From a checkpoint of a small transformer trained on Wikipedia: 16 layers, a variant of Muon for these matrices.
Each number is 500 + 25 x the weight over its row's rms, rounded and kept within 0 to 999. Layers, rows and columns count from 0. Numbers have three digits each. The size before them is the row's rms in percent of the matrix's.

# down: layer 7 MLP down (transposed), 896x224, rms 0.0619, rows 504-616, columns 168-223
# up: layer 7 MLP up, 896x224, rms 0.166, rows 505-616, columns 168-223
down504 106:460493516519465502528513532512503502466529478498513460560525481494492470515490522466492501516495492492478501519525487465486484471506502487460469467450500551493499475475
up505 104:514510540443510507519505512488489501473463504520496540521498517478502506512529475479513512518496483499515479493503470489501500534536503516477513487497481478463531514495
down505 109:461469486537522460522491507504505502502488474497451518481546493555524504530512536526491494487483487491495514491509537493458510509522512496502520500539515532488485506494
up506 089:520489475529507499466490489485495472503492519505456507491502458459480492527489498481488487471505482540517488479505467518485483494512457513486459482565464532517484506494
down506 093:471511504472517517521538471517501520494579490511543452487496494501473488532515506483504520499498513516521496509498502465501501463486537511511518515494473530554522465449
up507 093:516438511489499476513481523475503478464485529481479493512461511482460519488509472467513445477497462508526513460514512506549502497518539483464521457485465508524508499464
down507 094:508514561491505516505512505488515464495514463508525494497454496536486534490498479508473542512477504522496531503548443515475444511537486510487450533506514472467498466486
up508 104:511407516485493520491483518513485469507477510512458516488471494487515496522470466515515475484482536510491493519487517526496503491501477509536506532465480532455500467491
down508 102:451526486505508530512488459511517490491502469478441527517541516509498506538431511525506574515496505495494535491506475466481514509537479459484509532498469489553491501513
up509 083:472518495459494485514527529506484511477498560518520508519482493482513497470509497469483474481475491475534495509491504444485470494464499512496484490463530466507502488484
down509 081:545504523522498526472516469503515469523506459526481518514534505525483535514519515484475465499491516542482519462545537509483521490518457469498503480553475517505509520499
up510 090:475486541486523473529544528472510512507484504501496485548536466491511518515526511443453521494488522527524513509528526521496463514498488488500502517520485461488504489491
down510 085:501497499582523477476467499465514480545496479512506532486511493495545504499477522506474532472523499504499519505483468496504529462492518478521498516498450535494512520467
up511 096:521484482498509489495527442508462495511555536536527459471490491463488506525497497512523500488486449536492513461484480464491504482473529518498536559494521494509470479474
down511 104:536493528469471530470502480537480505496518508476512531475521483525494529522538512533474489474523508529546483534501528481491480490507472501504494464468496483487469484497
up512 106:516520505516490520499469501493485492532527477505502505537542469495504481497494502491531505492453496493525463521503521490483516478494508512520460499473530465466508513479
down512 110:441484541486501493463513480543490517512441448497471503476487495457486504482465497531454499503525497486518494505465510526489535542502493493534489520512529515510490472476
up513 119:527516478453499493478476513499535523478512464513510486506477531469486528497524469509497534475491491484530489494471468509440523536499451476570521531534478480473545500494
down513 080:493546506532508520506493436539493497474512519484511534499508539492474494475469467465501497473489496480531494497506496505482513533522467491465527462505536505486491488556
up514 103:522509451487521488491491535521498506473523487525533552511519496559514468516502526468516519504474531501488522511520441505507514455513479448491524481506524557485510511503
down514 113:460484501499492496479511503521518521479520493508480478522530533550474530525500518483492482516512497495472509508518516507550497518499481507561520484508479517513489466455
up515 106:471529509461465492486541476507493479503493480514462512531502508523555494516475476491530540552511488538480484527536507529471505516522527490458493499503499467502513521522
down515 121:495518505500494551493499496535539488496471535510539488458510485495485528528566506520479489514548461487544508510485507497504482498472539493481506482470524478511515511471
up516 106:495413504465463533505464511465492537472512485512510548500500481528517494517503513489528480552480508549499496520489496479488478540485491490492488508506495470502501484516
down516 112:499529493470524482538494468480478455502500464486508538482500511523487508496554464526492499490475536522543508495508515517457481519515462521536495570501484469515514472504
up517 092:494525505500511460488509532499511507505509457507472507457509467499468483524485481525479493514468482524504494469492498544517473508487527552520507506508506488494483460478
down517 099:492498479520513499508495462481465513540524493502516525479505535490504514454504469519515514484519556549491503556485462459497460507507447467518472469514478468485478517496
up518 104:494496495484546506519494504526553548529527523469466494511491502510475513478501489472546491556478443529516512486499494466503454496451530547476524500518495542494518487496
down518 099:501496485480511492480454507479476552447499499501471506450504502487518464511497492540523480498481522509503535551529519540507506484473481525493483470500515488506540489497
up519 091:470490507491474458519523533473493518442483490528545467507517547547499525515474480516481482477517461470515495514501472459480503519522502540502520473539523518498482513491
down519 086:458468508520460478533482482498523527512496478475529538516514490462524524541536474482511514476526499508525488467503535483524479511509462523506539508483509516516491495491
up520 099:489498561531518469453467478517499508499521494507479505548537492513442507555511446503476489506474509523435498453529494508533489488516520474525512515505462510515516506495
down520 084:498542444511462512525493531523541551514483507493487502507457481501462479492458513488512518473471512479498507472513486504486482526503465493491505547521551507497494466522
up521 106:514513484507504495463462535483538504495481474502486536551560509530508498485457478454474478514508506515517497490474515504519465500494525556534484472523490454503476517588
down521 111:507506515523530480499493465487468542477452467530519505503486464535542505519501515509485490500546535495493506521500506570481489454504461483524500507522493464478536484466
up522 109:502519511525495491478474501488496503500491510519491500508538477513489574511521539468481485499525497495519440522502473445464469470503514512471518517536507526499497471476
down522 114:492495469523515471484572464515509476491482451521495549469492538482534485543484493521471517536516479482523516506515492511475526466553463452459500508496488482490507478450
up523 095:504493490551512529515503480499478521515491476544480493497506481533551451477568458489525504538478480540472476538506513498474471454441480528467487496500468489501475500482
down523 096:516532487449480491513485504494510489474515512478499531503504502461472489513471536483522503451522468436521544506491487527462454513522493521533494498517495508537511476486
up524 099:487509527477458502527532506515501484491482516482534520484518538473481494484503490518495508516476454499497450492501504482452439515527545485535472476515519525424513541508
down524 110:530480524469505492462518486502492506457492474467502490533490496495510524530497521545478513518556530482503456539477523525521545485555476519456494525467504461492496535511
up525 099:487484501515477462529517472487484499481483480486497523487529508494518509490520491457521568508456547537462493502543448513511492489487488538458512505527499538489496475495
down525 108:487477516508534494506563492492488479475543492531520557466504506478511453510483466505505497517573524507498474541498495502496477506495458479488553556502491490501495465509
up526 098:445492483506503529476411471467530498456521476504504473517491517469487505489501545538554496499504522505504539499495543470459511484470500509535453503513524533456541490462
down526 093:519481507482495443477559531524497500524482500518518539492488466468545550536559503512506507491506533505496507526492480488538518509487472494516496530486542493512524512515
up527 094:463464493505523514493516496471480522551521448501491503501464469524500521475530489510470503516514489497519483493509504469509492500500529506484506501552557518511493526478
down527 087:506505508519501542501496499490546521513458496470523483538541492501477476505498495496461518509465504501508485507504497546463516489481444511503485490499467443524533544497
up528 114:439491508505499484510514559494554502479445509473469471520530504501501458482501508493452539521538498480480496519490500484519506498520508514489454516532520532457516524469
down528 121:481605481460473477509529522475505541507519483549547481494491493509479479522501508456462464509563515474512472509539515495506482493516492445470481492526540510510539485534
up529 106:484475483490489488495522489497508503473503510518523517561506509473504519534537495496513512483538524524508422500530464473497464482491514489540515499506502462463510436531
down529 115:506503515456498500494546461494517502506459531490475556518472519524462465490510501518481480497477529500540504484479512497496525501511488522516479489483502532520496511507
up530 103:501505498502511475524479512539473486478517501483516464529484491533504484554522500466599495540529485520508494519551539504488460483493500519528492485521497495516476511498
down530 112:453463474461528500534537526518489507531509504493506509543520550531489489474514492522514506488475554458498444476475482501573496497478509469527455507490457520470466518483
up531 078:521506477527483478492529528489530562489501506476480473474443498548515485465506525537495468484437476516514539515517532488517502518542484516524505513471492506457553509508
down531 063:477499496491489501488487513506488473505548504493483496476511502509515537519479446423514504550528503507497462464475468481490503522510508491486518465549485516486499506481
up532 101:453493457469528514558526532569481516468481490496472495480513542502490524506484481512489471482486531502525465525473473486457517526498511560449548500515486538456479493493
down532 108:454528541503479502502479517523517497486494526517507526499494510493490469513554533489525509523455488514445496500543460527526523499515533490539460498432482470439536540541
up533 094:500552519490477527495437510489506487495482519471506520537474521526494503527487527524503495527488515507518505467502501493482471515561458523536496455500519500500480503482
down533 090:523460469520518547522546510442511505505501515542533482505516504525491462440520496548500487478503501504476491508456490504511497548478547484488467520506475467525484522487
up534 096:481491486547520484534523484474499518491466548524486471471449516517508475496499496476489509489494464491466464448475503458511486521548496515491491444513508516550497514503
down534 086:510495537511508507500498517514471487510454555519480451533503509492484496496493513471525470480518496448474418460540494507511528515503462478476509477469494479548504466492
up535 099:480515519534519504504516469521484480507521501512481457502501536493470492530506448513483495455503475518483499494446530519480515524475457531483479513500502487438520520480
down535 098:463470470492533506485487510551518495512502515471532506507486510484515502521488511519505526488528473529493503492496504516513536520459502471520515525497462474497498526467
up536 086:462560454493487474490494507515492456495531490520454525520491539470537404490485519497508539505553491479492531498518448481520523515471505478494487519497493480525490498483
down536 079:475492537468473483490494514472454516496467534484533438489482465551533504485485513491472497446528497520508432501551561465513492519513505509438508515475535495478519478506
up537 103:510488502459469489483482494521539502504535517438446545463526482500468496488527478549500521473525541474473468494487501477486491513475504501441500509485504502464507511509
down537 115:449494494463502480492436451527467476475525516484564520539513483507501534503507521511551517483459494442487466486520501481489476501480519489496513485542452462518510504519
up538 083:493516472491499485542498505485481507539490504511498501490493502520520510460491477506449520504456519493537480456489558494474496501526462502541490470476493515486528510491
down538 100:521502482507504516480465503513490530470480518518458498502517489507511474516521518493556518495548503522490519543508488489519475506511518481505509511506507513497498496542
up539 104:489480470485515494533439509553493502511534520532488502481508497476499488478574518456522521497496490483508551501493511501497494516495533485516499475513501475524506537469
down539 095:516552508463508513477510483513504529495488513472528514479516500504461481537503533527457516481509521490501552472515519538508534455498508517507485513490506517525493473515
up540 108:539491509460496518485550490532475571496499484523516469477501511478491476471460454496577525503480527467539501502509461482504467566505479486473455499494470497453493520557
down540 114:504501485496518485504522508529551534483514488470477463516518527519500482506490504533499505491524480486505471492479491554510538511492525507483506446488519519472472517489
up541 107:490504521485490525516504499514450489536491473500479490519533505508532488528503443492502471516530552526485513504480492434512456508497484521515517496505528489509461487465
down541 099:531508499507509470500537549532492458525502463492525554500466476536516461473516462495513448512501517516497515487461475513478488468532503526525508479503474486522470512495
up542 134:523492476516489527519478500482493526528557537499526519498530463461498493525497506470487538512467535538505467486509524503429506525493457515483486506452413540449501494512
down542 139:464496474519524493521479441496466514502554541509547484477498490505487501497493536492457494508494532506488476484522499513468470466494480534500513504478480527529507510538
up543 084:500493536482480498467486513499519494489523496473536503486539487530530453514493482510487525529480488498466484442483474529508520501483466538458496499544482478510529502539
down543 070:489510525562488492464527499516498526507451487493502544504477495498498530497497536471520487441465469486535500548512558453494494494504508487540529479483523481477489504475
up544 099:504482476515531471532496494516485469493491450518475466532494530494482503467460515506480540493477513520506480512522515468483497476497534512502491509489543488521492521475
down544 117:509453492526523505527534537517516498483482434480491508515499507484505515495523489502505515502478497517470500535505513529527533535458491503484495489482571552449465486494
up545 095:499498518486518482534483495462508503518474518541524512462473488512506491476526495528543513518474500532499500457543520475502492505500485499486474472499519489526525512508
down545 088:529466471547529495512520467491525484491470486511454508499498498529486550479480503491511470527493521482490493504463420523487497519509491480502508518559524484511470473467
up546 098:511525477503581474512523472524494470482530486500482522525538533478469510554462507503467520526467468502491476529526514512515518523483550550481460468538480519474470502577
down546 099:496469507536463532485507543510472497503477514522548487530464479514535456479464500518466515499531515482501480550503489493523404507523503521509498532474541523507477494502
up547 114:502483480474492543489488504518551453464575496493460544498518497482499506488505506502509526479502506489534497461507530498524494490560511477512454476505438503480477501516
down547 123:539483511515533486464503526500495517499504508507516515487437487514467524487492481499506512507516522490487487486458477497505513536543498486486466489474436517545470534545
up548 097:514497512520478488502491470500522487505484494492475471492533474463509479529494423486475495490531472465531508482489515462541480530535493492524483500531475495510530503516
down548 092:508546477538498464520485537508500518471493471482506491495480523509476541483495521497493481509516482526484496460478492551498465464455459496528490492446529510462511515458
up549 106:502479497543518527563541523508526538475495431482494489453497502480500503504509518561496510538478454478502473530485505478499489515483531484477494488480479527497513520510
down549 111:537542489472445511477468500510467492509511517489541518488520489510492456480463514485502500442519512526477511495478512543500456520504483518522511514479496523534569436493
up550 093:548442494531540464500521490479480492515480513478488526537538524510513516468514483497463516481514475516488495500494461475500494510505487479496493462481507551523487514514
down550 091:471490491478480467516505515523556502464523488515440467510498472484498500463484501476534538506536460480505497510456484496510490510475482467478473503531528492542472467526
up551 085:526512533508512477503520479467511500501496496484501505508517484482451507515488525483490526515476475487489473460503504441525476480537509426482486508482492459536512511473
down551 080:506496500466525563508487515483468495454545486535487485473472529478530501475509465504492474491514510506515490536520507580503483511505520543491481483458464537466522496535
up552 092:528508495479549500513472504524509491514552467486516490504522511523521457525511481510475544490450422489489497441503473502496456505499505549461518540490512499510519472504
down552 095:485489520497446515482458495507479523462539540519528510493517505453502460486547488529514557533520546510512469508487496484497540497498535509486460536474501517490498441534
up553 117:482482443466494505522495486484517502516483504534492508494504504471533512530523508502482474488519495482484508526500474498485503492492455487531458530478481465503511509481
down553 115:502493455481522466490503490488536500464509469472492538509433481506464481483490476524537511457491498502499531507482486530526524484448555492483486477531510468459526451467
up554 083:489531492488494475446526488475477499491531525511524510485509514521512513481508500487517503521500509518467516557503508477480500493503474524503473482515530531486499535506
down554 081:499503475450501561532457498502491505499479536534461492538485431477442490485520499506480509487513490492497478541474485471512475515493520527519472510477489537467465502525
up555 095:426464482501516482514489515481498462543482514492505487488492477506482517553503555515519514512519497512467522495526476519497530503485479482483493535514507507478546439514
down555 088:540550516470451535517489507529529539490494496512509504512489492498555508466475477493507484465500510512464495489474477526507484509477471532491503473536526500527496513529
up556 090:508483494502470532465508512451516446490467474572499508499541524498515526452512517492471469561508477530481518454512539472473521526502483520480494505506462487509554497523
down556 076:515528484491509534504496515492531527460519519519531515495465500510451460495470498490530513499534478532565469528527477467478475507491501519508520496495560514445489512540
up557 099:490537504496549524468465498525496494457469484504523533486500488501515470506534471482447524514516517460518516521488504483482484500507479465513503458504481498521526482461
down557 100:481477498517488465490541464496478497534523510399477483522481510507510532524454514523526482507508488474526495515493477510498534486465512536483601506497479488500496499475
up558 109:515485472476488502450464534486501487478526497496562562511512483463499476516494484544490505506492508507530527533491505486530476523514505568545510506502503488497472471588
down558 122:474523486506482487526485539494507484517488519457515488477490478524529451508501528535518524508500504490510545514548479528504472506500474456517531504475498480473522446457
up559 105:518502480494545494483485514495543508498506535501499504499509502500483504521528512528478491511486511490507446503546494497457493483474520478460506478521467508508509488512
down559 113:559496475472484482476532501519501519495498517483536503475522484504466529519531498437535479477493514533508496507468521485515477505528490499490508507522505517452455522486
up560 086:497460558537494499495493532552467512492481518521475480482534479510521516477528529457462500485509472526471467504471474544523481499532497526471503501492485539458486506496
down560 080:469496493490545469502529503513496466497512509476489514509531548446469477528481443482474517521479451521481505505516469482505515499502472483527486536511470440437479511509
up561 092:512543515496553479523499517503483455485488484493526502539499495525492548503538464498476519507464487459496500522475468440474515524473486530508493468526498506530488485473
down561 089:501480508494496538487505481519525493531497488468496506502482500487496493486496505498496480556543515478510432540508512504508483524529486478553521513510534528490518508512
up562 101:521522523507427479509462531533486472519472523468490472501505496466486496462509546496530504517478482477486503485538496455538517522535501526524496416471482491477501484543
down562 087:494512473504500494549501476540473496522479511544481525494547523532524479512533500526482505488500494482523522506505507515477502489453515509452599508513508519508494467506
up563 119:497506507509488505518495520531479531458488499532493471584434499519521492505521473496524539503517473515527510498467533469481507499498485524452526522528484496529519501472
down563 131:501509506468499520490515538509484500501505456480496464490495537497451508488484517541493498442482526473516521507519483452539502510479483496536486480498495518518526524510
up564 101:496504484503535508475477498474436522483500534525469504502462456480543508484475477507490473443525483490485510519515551490482470539520480486500485490487488482503493500519
down564 099:484497470479496502484431538535457455484499535525496524474505514523509504483535504513512516495478508458488521531476525521496530504486505511451546500548542495475505447522
up565 097:486490519512501516526523487466486493501512544505467476503501463480482453491506524513534496556491509513537471455491512509503508480467489502517462499508517493508491500510
down565 096:475474492501465550535538498538528490496512512492517484467504462513486509505529495528529488506523514533483481539505489496513475471497527473479502493529503487487464529469
up566 094:476501523524546498542514483541494471503517501521502508508524458490504547505498534469540527514501476534481483501499479508511483479514492549475511483501504467465544474507
down566 095:485468524456470471511514505490487515486496459493480533496464487452451490520460464485502487515537499502481497484486507517521491489505500495522508497510529497504482525492
up567 086:492492499485501475504452491494473510516488469475493502495464490498483465488478497495521500510502479505497509530513499518533527497569473535497498448468528537491459476507
down567 084:533491514469510529453526479523528483493521491511483523511523483504504500544534505519487479492498508508486449470502531542510491473447478468552494507495505468525533501486
up568 097:515482495530483470508482481501515527518511485481499503486474547496507521530515529477517520533509514521511503511519495462498482480505491493513482528480487505462475509579
down568 116:504502466514507526486503539472538488540481480548490501492485536478466473491526502525488485487513454462522483505532532475462469493546536512520510506472512489510509481452
up569 097:510468545498505541496500560507505449502496463519513475500523526504507476544482522503485517590507521513523501523524492463521449469514466485505499512513513472519504492519
down569 100:556516517464466497503537456513516508500473528495516535481485483541500579473504466457513483502550500531486448458464504534482515513510518509525499501527487501539551528459
up570 090:489516493521497495511519516474493500500526503487454520479495467513477518508522464495507480447488452500526512531510465490510496526498507505475520506512540470487488517477
down570 070:514481499526535473511508459492517536504467545533504475498509486502469493501489511475499548486480486474469492507504475479476516542465488479475499514544507511524475480490
up571 110:499494471487531498499494475514515507523506490479482515477565459501476486510457487455483520512488532504493512442530451474513484487482503504481544506517501491519486485478
down571 112:498510539462502527478493432491479468469494561481533475471509517450531523514479517479485533504482459467492523523513519532492472528472516516541486509536474508467499501492
up572 098:508469484502493473527496454456516485483476440522489502509482489527498495557521499481474521502472522517439521522505487514497494488503480490506469534462485522478557483490
down572 097:494512497533488517524484510483483549507509534495533523501515505459535494485474532522519503504532482494504503496457515496489541498502535474504496516524496505525462489472
up573 123:492493442464474546552526534504546509468478485510459480501521514509534523492459484504456524515454492468491517515500503542490452473520502513498510527438493469527496494498
down573 127:508507529469503544515487523505521532481551510494498483469499510447499471471527493503493446540485507484510493517463504555475436484518532518492504505479457510515550492489
up574 107:523516494603508508486486525527522484512490451537515489478501464469506475521487527452518480494489472504561461519491514463502516525500522579528505502497506502545483463466
down574 099:459483491455517442544494523503500506504469515510464465494504462469552503518460496511475467492478505482496480529495470489480513502504497507505514502495505515532545475496
up575 115:533536498498506484520454507496509505471471512497450464516495514525522523480496491463526520526481511535539541515503505499501500516499480437503468526513501483504509485492
down575 116:467538512522510506494509484472526517502532473498483508465469449514506500515463555524524494508485492546513490479437508549490516497463476474497500468541494519484495490533
up576 091:499443499536493509490467472497499485422510499488474480508478496488514533496482532434474486524513491414455512489500522498503535524506486538482516524448500457515479471475
down576 101:519527509511486498490505472475501520525509491517490505503507501501457481491492484508504475517503490543542516490488481478519477489500529533523481519473440528479513505487
up577 094:497530529492550519546491493475491499526505481565494531478496495476558484493504479532501505490505512511505513492463489519524462469528518485504509496502494475529533512482
down577 089:507501511457506473492531510468480541502436502513479495514502457454496464504492505480497492504501485447478486493499514526486511496502465502506495502491475490498490468449
up578 101:490504518516511508463505475483486478503527446513509523480492460444513524467507514520477542492510485515482472464530466514526480582524551537489502514503448524448482515501
down578 099:472543531499511454454489553535473527468539504512465510504537507510488479493465494508499521488466492494536474519508577512498460499509564572470510505488507492517488484497
up579 095:483512518546480436543473484499526515460492501479504493484486493501514473492477473506492487486536516508492487532469511493531484504522472524500485465477499527504556486513
down579 091:457501495439478515437470498499557514556456459521475489534455533535512475494528495515495512503461443514547541520510472504508542506482546474499482521471492514521493492482
up580 090:488509458508482478508512518476484486507540501517514514530514531493444517493520481541480502525514471498486512531496564497505452541494526529503526481511494525493513497475
down580 090:471493505480497517494458507511490454480492506450519482471466496456519491463509495470473532501497544508481507497503437538485515524518472523505460509467499500487495510514
up581 100:507507553507483512514490492562484487524484475530515513487503472497503524528500480494521492519498448492478527524509514512474498525535496537487467489494514505528492494510
down581 104:490529482531492472520490515468471462484497514509489499489488497500505463533478514517510502453503502571478492502494521502525459493505466500500504474547510513515518528491
up582 062:465526506493541517477484438474497527445522488509483526532537523501486496546518488479473501484504520534479511481482488479486529514463481506526472528499528489506493492495
down582 048:499519497542468502525546563527511493506498498508463470527503516503521538438494486439498480479491487485502475500477520493524471477515517509510502483514479550530511468494
up583 102:494502502489496497544440492524552482508494512484522443488509500526504496501497487517566463544445504537519515479482534520477500486511502516491539503482544475491484505535
down583 084:510495489500515489481527474500515511496483532503515541581511488499501476502511498532472521540540484503531525488512466520516538534485488510472458475517498529535505464459
up584 091:480516495477531481497532479481518510474574467476525466528486507516512485481510474549489468512514518449524506495539482468516513465509501465536518454475510514524490514482
down584 096:524512567509487451497494490456496526486525481463509515479512424491474480522472458524497452509520552533492493500512540500542476494481496496501533545487477498517521457511
up585 098:492544478477520525489554497476532482526490458497517510538518502521503509493463469526519490501484477484503494470538497500490497502492467468516462515485515484507494508523
down585 098:496488510517491443545489523509525468477492470527504483460521490488510493498526507447513509495489510491477488527479478461486551463508448462468530465527501516496558526529
up586 089:508535485495465522505516526522506447482496497530483480500457492491489512534522539501481485542450471509524452487533492457512487478505551548514528482511519518515481480448
down586 084:513486499491499533521496479475510501478502524475502513462534534526483459536490512532541464519511507539496497467500484484513510456438520458490472532493488516536507482496
up587 100:501505456520498534481542487520493471471509506469497492468506503532490453524510531512505493499519507505513500535511503491501524461523518506516483490517491483492490469545
down587 117:504515472513445552513435487525508546479513492507475516507529522521513484501533471495506496471507503531497491491489509468525496515455473494533476492496545500489470487444
up588 097:514519489490502491473506496511489484461558480505493477532523476502496512483495506498515518525487445524509481483455486498515508520535518553496492433513540498506457485499
down588 085:518489507481478524505505536495468521485532529503512487520476482500513551469509504515492475493488494497521530495480507493504485505504512516473522467511533546503507611503
up589 092:538501497517508486486527498497472494538479513506518487510467484514484523535490435504490498511496500465519534499494513521519494511537501507472466511523513517480499480530
down589 074:484536516489488456513550507511513495525504496527527477499531444517513512537490487487467462513445490486471526471494512476489515499504508518502507469467470496504506515463
up590 105:497452488531455526491447483512500496528490480453453552497486463486519504514501486464484522565495463492540480477512498535524475508514484512498509502516506485540514514486
down590 104:525556536509503495477503469488477470457534531468475472489474512494456500483476536571503448521462502482482496487516510509488484535488492506485497501523467508469511532532
up591 093:507512501491468515505518519496471521500473403502418486500497458548485474514493506481482529492502446488554504498513466495505486527513528483447504499494493502485474517555
down591 080:506486502517490506521519512535532546510493507478535512476482507505499477471513487511495503539486543505448462535525486486513536513471508507545475524520469470503466473503
up592 096:478512497547487537483461498493500485482528496500472516487534483517534466503463517482504472522532429462473487506456490496526485523508464494512514529517524464454505515474
down592 097:492532515519500506496490517496471515518467526479495529501471503536447516517469504502463470475512509495494475515469494555555523473478533487563486514465495514491466496525
up593 087:516505485484493507468514504501476476503540523484501500534502547465534467485486445506497507511497471516461507515443486474486518528511517501501472480530511509527491519505
down593 075:456520532493513442552473557461488495512490475475527509505495466494494489479479541516476496518439518494509500502532534505497495455518499499505526511459509501490499436535
up594 102:470480438530463508524507488532506515529517465500462490551490556464486472485474491482492515483490514521487463512475513485501486522466542481496450474517520503500545512479
down594 111:510531494527523494522501497520508468474536469502519496525477497489477501522502515521454525524485480523508475517503482480499514501503475484473531529430481494490483450503
up595 089:479500500487485513508517487489563527510494544533552484474518482471469484556506495480511488528486484541512482491568485530475537503471485521553520508546494446540503495510
down595 079:512538501556511466485535496509487481492496504546470505501472537536530549491454508512516501503510534486495536537469555472550502504508499519446479533496500479457472492475
up596 092:504508499526515484502493510501502536504495437480518494489503490522518540514467530538556503511524497487475503522550522511461524483500499487506521512487510469492527484493
down596 097:543493472529485518484532491509476488477563562528492447495504488468482440511512489472508483505496469513495482486493519496513495498538470525500496483513497503467501502500
up597 092:486501512538480507517494467486547479517529486480493492506502511538502516513510490495536496485458521507465522479503506508498493485511492490555521481519486458474528480478
down597 086:490480478501507505489516526465486467520457503508497491544532513511551507492504527561525500457520464510526530492535522539514538499531544492499501486497496524473504538531
up598 095:486506523528542470527516511472501496509481484519530507481497517506537471506488548486527464504526492536519490496501463455480516492551486500483520502479491546512482456489
down598 086:521515450512522500526522507488451564513469507542500539497487503504526447521497523494497472502528500526447466494485481508519496464502473520531497517498516489501493482484
up599 090:509472517493468506501474456488506498525495520499499556461548473484531476479533483475518490504502487520480520519507507488494501518546509527504461455475484469513459467486
down599 091:486511521539518472523489487531524505449492447515522469502500439511477456485506494470480547517503508505462528474498517483522497468499477518527531532482475535497542510490
up600 103:542518520499523486454486517466503512473485484497510488459471504515496485513485508521506494456485494448495510501493517460475470482503479514509516506491448514475479503487
down600 097:464490495512486540493510485464507502486529474524522476464506506503488503480535471516460543503498477520474518487509507521468499535495546509505519489475502506559455491498
up601 107:507531506498543485533512474546501505508491475486511479488544486518518507500480481529482521489506492486526505525509538510507507517497491539519532465513532483525476494530
down601 100:508488461480531529523477550457473530509514549487470508460482536488533488498510462484472478488470454474513518497510499538487528501537511483516499466485490489494478533517
up602 103:503471447509513530520475527491516459473451483490496500474528491486451502499532527516498505506500493491498493512430495495537524503488520541561522503472489506435498489494
down602 113:476509488503472480523500511556475497508535505494469508498525460464471509547468511479511453551496495467488534481471489500496510503503508493488529509529532524512544493511
up603 102:473503519516507465453510463494495505467555524496531498522540521448496489487482450516511505504538508484541499539492457487496504502521479501510490500504465492481447468533
down603 100:540503478497545492500479505542483475461498461501503525504485498462509519500511476501510502500541527520479492536531482479504430535465472475489474450522518492484507514508
up604 107:516438552503514548471508473537544519488507559477496486506493517504498482474496496523522524527478478491469518487525559488509536499454499471489498489518506518553493439490
down604 125:499518476525477466532495429525481517484461522520528486561463517492479467459543459500495481506527473481496500494540483483519464492471527482517474480482474516499489489486
up605 110:573479480493540484491540512502516546418508527498549468525483479488471500505514523516472527553438529461471524501521466458524509509518541491471535537500503464507500498486
down605 122:503518498526509480490512505490502514537528492494469505497515519494523503498519485498526499449512502514497522546518526516504483500493471465502512512482469533516485522456
up606 103:505527491511506488502482524529489525483486514467516564478540500511471536484499529518427520553507489511506512523468526498482504528545512515553492507517526505484456518517
down606 105:540516488495516539567525484493473480511482506508501497504511508491553498519503481505507502517475463510482506492505531516527490465490505474508526439535470467528509494474
up607 098:525497493452552482510466503532519510520498524489467472485480512511479476492497492465526519481459519481520521487455477465486509481483578479517525504551530576515474507523
down607 099:482472506489525506550520517496507541477525508487471514481488504509541473518476495503507491477476451504490503482562520517496511509511515505505503463480476511494479474482
up608 098:537521511459521500531501456518500502446504516474520499496492502538485475538495484509470541501495529522526508515465526518438445476531500463510524456513484519503495460534
down608 083:511495539481482521472500522506470486522486519514493496486543533527477525488471498513516502453486483462527534536509476521488541525487517441507481478498515459591482514464
up609 097:506513482492516487463512493505501505488496472473509514517509560466498465448471496518484498513495527501497549475497508495492485538540479507525543510494508493437517519509
down609 089:447499520503548466502471488518513476518503514515494465494490480491489496524482518522460506554515416457503479483495486481502486497504510470480499513503511499524448506518
up610 107:516520489504519486551534522504477501480458526486464518489494520512475500489521524481543426479501473485487493469522526486485527527519474479507494525494500531461494507524
down610 116:468499503488509505533491525534492474487451481479494506486500486534507491449490520543497473521495514497444506507484483527476510477468515515514512481480486522469521477504
up611 092:467511507525516526488480489468465511488481462507496488548478503535531503470524531474501507490508507461485527525521501453509477509507525476518507515496473524419524491492
down611 081:508484506501489547501488519486527486458560487480472514539511486485459501533509470504497513498501491484517492439519529526524476561452473510453512472490482471513494511504
up612 088:504492495493495476469537509561476488518506496472470528492508512498544436515497468510509487463489493514487476481496472470499510562573490529501550467497494489492546512461
down612 076:489503473498504524530500495512482515456442514515513475463483474453509518461478529516451537466498521504469534510508472522494506467468576486483470532535537524521514471504
up613 088:521502480454523508520543474541488545473492484520503557497492509495474487484510463494507472526516512457467480496490484523503492548504481462532522552511529459464486515545
down613 085:487471528508494516540471487471468498480519479524501490529527523477502512560495501507542535500553484482491461509499471507475536511484493493497495499509492504523488482533
up614 093:495509496517501510519465509487478485486488479535511522480484522485540494503472518494498517500488489470520509521460466496470520473539565527516515453496491537529533497526
down614 086:512502515498494496525523495514537516503514474494505524504463527474525486496486539501509495494506486446483494490523498501487500558488497475508537506462467474522515515478
up615 096:504558501521506481559497495505515490492538449463536492476443518481519513520475498484490481472493518561501499502521483450503485475546498511515492507500527514506490485492
down615 088:493490477533490492479531526503514541520563511505491522517543472453507494515485533557535547512488499482485489516521526509521476451536521476524513462540531472485506484506
up616 094:499509492520490511488495530519503465505514447490505513503517519544525534470468443531494507496507511501478483469526533484491511509466507492463513512493532497459497519534
down616 095:503479522525497505519525488531535544473528488502481502517505521476554475505505480490453489528519476458527507502508483526495499510518472491481513428538445494494522496474